Weights of a small GPT-style language model, trained from scratch on English Wikipedia.
Size: 12 layers, width 512, 8 heads of 64, MLP 704 SwiGLU.
Architecture: LayerNorm before each block, rotary positions, no biases in attention or MLP, untied embeddings, capped logits.
Training: a variant of Muon for these matrices, 13772 steps.
Each number is 500 + 25 x the weight over its row's rms, rounded and kept within 0 to 999. Layers, rows and columns count from 0. Numbers have three digits each. The size before them is the row's rms in percent of the matrix's.

# gate: layer 4 MLP gate, 704x512, rms 0.0481, rows 296-351, columns 480-511
# up: layer 4 MLP up, 704x512, rms 0.0496, rows 296-351, columns 480-511
# down: layer 4 MLP down (transposed), 704x512, rms 0.0444, rows 296-351, columns 480-511
gate296 096:530506569536524456523532478545485482492556492514501502464485455516546478483475531501509535473523
up296 101:481520513499526498466533473542515460480510483516497467494501480514525473530530546501510506516489
down296 100:476516503531486526511544464499527441519537468482467463497461498498464520440510490548498526467476
gate297 101:522539516490476506506546529489489557484487540486516508519521543450496508482490525469548503513471
up297 097:418508490449532480548515517486512528499498479494510498511509572483538498492514498460525576500495
down297 094:525475479495516490543469525500513508511491508513477475515474510452498527487495498491518516489495
gate298 099:470527493498476495550503509484514556494468495494489495481519464510529480481529495491492510518476
up298 101:544452456470521508514537491504513443495467533487516487511490500490510477475509477504529475513470
down298 100:504493472438502507537530475469496513534487518448509463500487493518508482499500473530516452511461
gate299 102:526498475493521543511533458492484536519524471484523470437452523497497540472568581516500526499529
up299 105:489520502502525522469499483509577512487522529495481503501507515544505500481500464514509411521505
down299 098:502505447487510494514497449536498472486467466539491485500520541533540529492455500541526505526505
gate300 102:546510520515513457540477487530498521502511479505525519513495503445489514489528516468462471480480
up300 105:466503503468537533525483499493505501466479481534423508497517465452510484497509511541528479495509
down300 102:510500465515543430474553498467540483528451509462508534492465474507541472484478446481516493510543
gate301 091:478537514475530488534472501515518537527524493514487491522506532460540508475496514470491480465447
up301 101:520514516483524472479456493486485523525536511465499486465526488504519469511456458499471494515523
down301 100:456521457534511528466504474510499485484487465523520501518509488472487518475484474526528463548463
gate302 105:482532521504524511561534518477536529495512535512539505504499500509512493488530515482504484497487
up302 105:481535522530537515536499541490494522513508485452518518465541528476514515465489476505502512465472
down302 103:512540558529513471460503523489503486501564480520421488494495524523498562495482506503526503504506
gate303 094:496503515509481484554535462516493494499521537503496492501452499467461503475532508528508535464481
up303 112:503497473515504529464501488530485504502502528498490492497523450486503498512548489487475474473520
down303 103:484440484506501459502482514506521503486520505443481503494505490518540518542536500511495498482504
gate304 103:483480517491481542473470532452501528510513518505489555469511510445470513523514505538508457546545
up304 103:485479511478513504460475472482472530477521492520516477509500450510442503524534516513489516492510
down304 101:564434529477523564509493483492526541476528500541499510479495518473502489485486511485523498459514
gate305 113:494468454530522484552509534446493520533506443471508490548473512568490491522499517477476510538509
up305 115:472498500500517509525528510449529509512508452515448507496518441533500496463484510468526556561499
down305 109:511520478514489493495468476460514530508497500519487506494500519497503486477522484479471497482517
gate306 107:433496498522486533481503516531503539452481470488514513468518524462496458477554519522521524535482
up306 104:492501457490474549489529537475500479496527491485561456447511512482478492506495508493508489505480
down306 102:505513452482457523485504491506554505463481551496522479500517491480449496514519529490532492487535
gate307 103:503495520498508504519496522502484548474520488509507517508503534534478508526538486498493476543520
up307 103:543522477471476545488460494524551522506516465518479498538477508519500554509511482529449508505498
down307 104:543454458521477499483505517521500507446559466524484484507483501524493488507494492465499506520539
gate308 105:487523499516559476489495516513434483467503507522487515471518516496464470477519459492461493491509
up308 098:496520484511500514497468482494527504492466505503478536526503480514503484477507487507522526505495
down308 100:501494487513531512481477490467436455519488537543506526504529502512492511499511465496494460505453
gate309 086:506494489514502525454521499494503471475483520457531527495489474490495487463505479510475522526517
up309 095:515479482510496501504510473489490544517510528513495541455478534482500524515560495497501479458516
down309 096:488479512498495495494508498476511521480477525493519547480504485498502522499538500508491504490529
gate310 103:504510518525536516496495463511481533511519532507520485492512515491512469517451507471453526473465
up310 102:473495497523472469496493480471510505456482532495481491508498473511515500523482495533481471481493
down310 101:519437482507515440524501468503492498514483503488452467502488478527478546506504482527488507541494
gate311 100:523462539489495515470517480510483476514497496517523508456560500507517539513505526525464494540500
up311 097:491530468476503528508480464469516509463495470488490528464528474483494525461541535541471460547506
down311 100:488513478485462531516473489483520446483517530477518542502501497460468496503579487511502464506480
gate312 100:507486498535501495509486498490477535493506511499465462500530528520500490487500499493472503480551
up312 103:527504483537485523484498539509518463478531492491499552537469514484491498498523503471511516497467
down312 107:534515472501523475538556503476532476484469510500491526496525498511520498465534496450495529504518
gate313 096:491491515479504481485486486451493520502516452513455452511478478538483489463505529493503500505533
up313 101:486492510494513557549499507501503503501518534506511504481497499501569500517526472493483518506517
down313 097:504495523563487485502487523512507543506515513456485505456465508461522471499484514512498530490508
gate314 099:456491499504523483512457521455522532499542487513538513465486504518524523535502476481519497499522
up314 099:495455514518518512473497536560496511495487520491490481510527526494501506527506527507508529530497
down314 099:485508439475503520523522499473510501498503527449517481487490522526481482515474505471511511517458
gate315 108:536479481462492509476526517502481503526539511579403482489537452496521495452484476505498471522462
up315 101:521508525469551488482488521515493482492504525509476433469449482502518503472481487529498477531479
down315 102:509492489495509498481485528488507499486508533522482435482456489494480524461488516520536506505524
gate316 101:520524560543485469519541498511502548513495490517501511501520506529471548494523515496491451526542
up316 099:508476564467495483481495528519465484510469481463531512498456514476496460496516486525488492519507
down316 102:484495497538524513542457528461504513516506525472550508465476529493493507501507487517524507467533
gate317 099:490499512513533523526525521521532498514501546500535468484475490520498467489451491538510476502489
up317 108:529499500487491449485587480542532486481504503491492458515543520499506517524490474528506492521485
down317 107:525516503511477515487506488503514512485486537512502489504491497507512487491497536494501481504510
gate318 094:486489506503544480502512522473470523460559489483479496491505473494482491515523473489496518506490
up318 100:491526502511523528522535484497514497510526489483523460536496501487522463454505550500513461561481
down318 098:504500482508476421478542518532540477478561498479473489485495504520540506455506537512478459480443
gate319 096:502504501506504516508466472487506483538500473480514462471513517504531464497486515516509525502469
up319 097:454469494503461519497526477502482526480453487478507511510411554461525491509515447504547509515527
down319 104:504531523480515475497509491524485481530475502488521500515493501497465521509528500529507507482531
gate320 097:457453485527520512513477481527452529483488484456518508472537492460503472496471497502532484454506
up320 095:484485507459478505508471516500493497506457461460474503491501540482476450530507508500539503458469
down320 100:506501490524501472507482496452510517512526518462472499493494475476521494567529467500515481489475
gate321 105:459481478450548552509466548477509465539530480473494518547532532482513536479531513534500531492500
up321 103:512520532496497456540488485524513547510486489503478546472489491449484523479478510521483462466516
down321 103:441525487528531521519526486483480496482534496502462484541487494497501511495486512534497490529535
gate322 094:525584506478466493533486502476508505508512471491560507485487500484487494449498502532532499474486
up322 102:515456499445480459466515492509521457474547521552483464492523487526481531523510496454452461482510
down322 102:523503504493522456473499532473538491487510503484482524484524503508519563483466480529566517519497
gate323 103:495527503550489517451505509506509510578500532525502521551467530532499486489505528538489542487486
up323 102:499475450498539445516481514499578483489545442536512500528474505495507459514471496530504424514540
down323 103:518465511472510515594478497521504469480513500505508513498475473500521493532460474479455512487492
gate324 098:462502476486494526537466481471486507523533518499496513477554494525498496484495529502470505514496
up324 092:450462517504455473497587509527551511497434494544512518460470480483488518479532487494463459504502
down324 093:542510468454506533500464460515531511497480526539520487512511509484545516510532500517567499452555
gate325 105:475468500475508532523478486505481458465524450473471498440505478525461480516466523539458477524518
up325 104:472509522559446481500537477546485528531511516502516505541516482523508476504460476488502462523471
down325 103:495496533498438487475534491502452513505451469469513499501476485448505500460465503466520494502486
gate326 099:504496502521484483468501479498506483525519538486476516513484507501469522486502515493488472528497
up326 099:486505502472461508495542519470497552519505494482437511483494515504525536571499476481548515519473
down326 096:482489480520523439467529491483451514551473489482485515456515461476483465509519537547527452530482
gate327 103:471482494484503520496539500474512580494527503493510509482541497477518505534458510513505491495515
up327 105:490481510497515484499540517487486538472498497494485470531484529475521489573501511514499500516506
down327 109:485508488472490459471495516489473479502493475502450510502469489527494497542456531511527505507525
gate328 114:489544463454492534502510513535508487521510489451512497505524520535516477487497528495519509541522
up328 112:510497481494467509514522495491531501474514505478479515497479502520491497497462501469573479554486
down328 106:457519452482477542489504547559527500521477521479464478471522517533450524527447484463502500509507
gate329 101:527504515490530518536499512451523476495520486496539469515533480452468439452484454496523499507460
up329 105:500521497509481495480544482497522496516494518474511473504513517541478485483480484498514473470501
down329 102:460517466513501495453492469504489533478473530507545495539496470550547500537482542449524488486515
gate330 102:492521523490466448487535496481526574509525485532542490496503504507512520477520507470520525472461
up330 098:502542494499475538520517524506463484493503502493529477551496476497493482524481492454553508528460
down330 103:469512461511528511485520517547509509460478495480466497489492483431476506459500537502438483492517
gate331 102:535505462496493488444506483478511463482496492492472484488486522567485487514485504483496474503541
up331 093:538532516464496479511477495509478505482518507461562511454467502460486478472488516488459502485535
down331 100:496500554505525525541503528503537499478501468478502497496478495449485499519518522503508528486512
gate332 090:462529479517499455576518464489468496508494517490507479490462526548470517536503485502510516510481
up332 089:470504489504488471503501497518541490486488492540464447475518529519533467491462535533492508516463
down332 096:507504521510492509504522526497478535521514503531542513485490485513441503476491518502456475549505
gate333 093:503476483502474531520476481474512477520506473474511495490513476500475496527506482501531550499478
up333 101:490474499475510542506505524491486520475519499520496450444498517517470493480491493513480486540493
down333 102:484504488544442536565491530494466510499496557512499483521478484524488548555519540509511458561503
gate334 100:520537456546517500445532459445471540516473518512488549506498509517530497499511466504522533532473
up334 106:491489509479545521522460539493541496528482470497503472488488500540465509557477466525481482478482
down334 107:503516508531515540517536509529499457506499495485502495524502531548504526458479510462489518480491
gate335 093:525555476473480463479483525525478544512479472508530512538489481475477497467513482459508482531510
up335 096:552470484511496431486514506511509529492513437563473484470528481478477501475557520488512512557498
down335 101:528495496484479477518493504501466514492523464549528504481528546503530542503492517474482477489520
gate336 102:548482492521510450538470470491518490448510480465509465491492479483502454457465503468504537496545
up336 100:467463497480527487461497503464499456520491512495513549510484497537486503525525505471515456545511
down336 097:473514481516517506493466510541497490493501520547505494527497481493452488497525486521479528473517
gate337 106:517533487501502486563488514473538462501475522497511481521518495486473457490469526547483451482489
up337 108:531555507470471483513504474455517475498468478477495536505501507485492515490509499493463509523498
down337 106:530499472479474486538479527452543509491494459501515539505520502515519474504496500512514503504516
gate338 103:512556550509530493511524515536540491511503485498527475483497481478520511491486532511478509521500
up338 104:528529497547459462504517455531553496527443476479471503460512485479523545495503491529474499475461
down338 107:549510503484432473497533501508488499502517512548487489477494437450478533497536470508515490507508
gate339 102:486531513483494520539462455450535475530468470490515474452551499510481503491478542533451481485491
up339 104:517531480470504453490501527510484458532534494563509533501529496484484472499508534565490488494511
down339 102:487477494539488533470479508492519492535485501460404486501535485524504467488516472510499522526485
gate340 096:537515466519435551522486502518477502499514518482455507530534506479545508527530438459482458470501
up340 096:499494474474548555498489479467534482514471499564535477493538449488493530472430539493455532486537
down340 096:534561530483495498460508485514474516512504480465528504523516564486439512513529507416457466505535
gate341 097:468494491488468477517495509486435490507509471478532512461492513529517526549538516550481519453516
up341 107:545484529534524482487514460533468519483503477473461522473483529466489527492521480521497480505552
down341 105:541510522495508496488458508506540484517470519529491508490520499507508502517484440461511510541517
gate342 104:525521516507452499528495531505504493494476506455494572496533514484530484514533486493516473521485
up342 098:516478500485502492505478492475484496468500496488470493492541477510501528495480472526471528505539
down342 102:490522503465503514479538541497500510526525493484545508494503500483480502512505503480509485503515
gate343 103:505444503472498567474450490482461474467508544490543513510495518501469484500508504501483538512507
up343 100:528518505506512456514495523547483463478508492494547510504527507491522512545480484520490477471501
down343 102:511496489516534496505507512477506536522482504548507520510516506489555523516496534500552483442472
gate344 101:536519490523465490499496539478497476498497503508494432505509528489516491507525499501503498488542
up344 099:489503492517487492450490496461513500507458443489532491540491513474481537458497502537508518521500
down344 100:542471507458466496485422495543496508514509520524504504552491498555527527522508463537480467486485
gate345 104:504514473434499542488542503508491503514462476515516529489482477526463502517521502459468566485484
up345 101:515519496524503466486477493467510481534513511508513488476523500508462488514458464457527517498489
down345 098:517482492469530484542502506498506549498496489470489533525500481519489490487480491476487482515467
gate346 102:504493541510496519487454529482515461553552489531498508537517508511551546456497456458481544499502
up346 102:472538445512524515507483475501524498538493503445473487516476542484541487520459526513491506522524
down346 103:498541516516490483495496502477491521556482515494495509484491528516490500517474545498515523505496
gate347 100:513533520489490506450522514507496505513480507497537526475479489551526498499491524470499519550528
up347 098:503509510496471495543480491473508482514458518483544500542525500466497495492516493484510467491482
down347 099:512487466473475493480527504522464450461477486550492454514472554481463484507475481499533534493499
gate348 105:490489491536469511514504485488493527549559457522489489521520533505524466484487474507478507495477
up348 104:524514464513510518489498513509526554488463486489490500507539494486487548496496537516449484476541
down348 099:453478498489495535517494486484533504494473477533461509525539518501484508487453465533492461491484
gate349 101:509516513520483492536498490434499521463538517521481476511495531579511459519498490465491531492481
up349 097:485520525530505494485459486436485546518480522480563510443493498535514515515483504498509514485507
down349 097:514468477534515470454511459541533446482488517480504485479502453488490491483498505550503456506448
gate350 106:481512485475483526513493466513520460467527472463509533497526525471498500494510514474468476512536
up350 099:479488471512480495528512492514504495475491522493499487489477537527482549506482466484520526479497
down350 095:512470515523496470501495507538481530490516491468500478534488445561546504542506514522535521494503
gate351 096:535483500496499506490490498490507486498496507490500489524507531481477444489487502461474499514516
up351 098:460517487540540480482461497491508492488541486527503518495455512486485517495512533503552485492503
down351 098:505514504463497529478481514577457531521530493481485516459509476513518496471500479525529488487476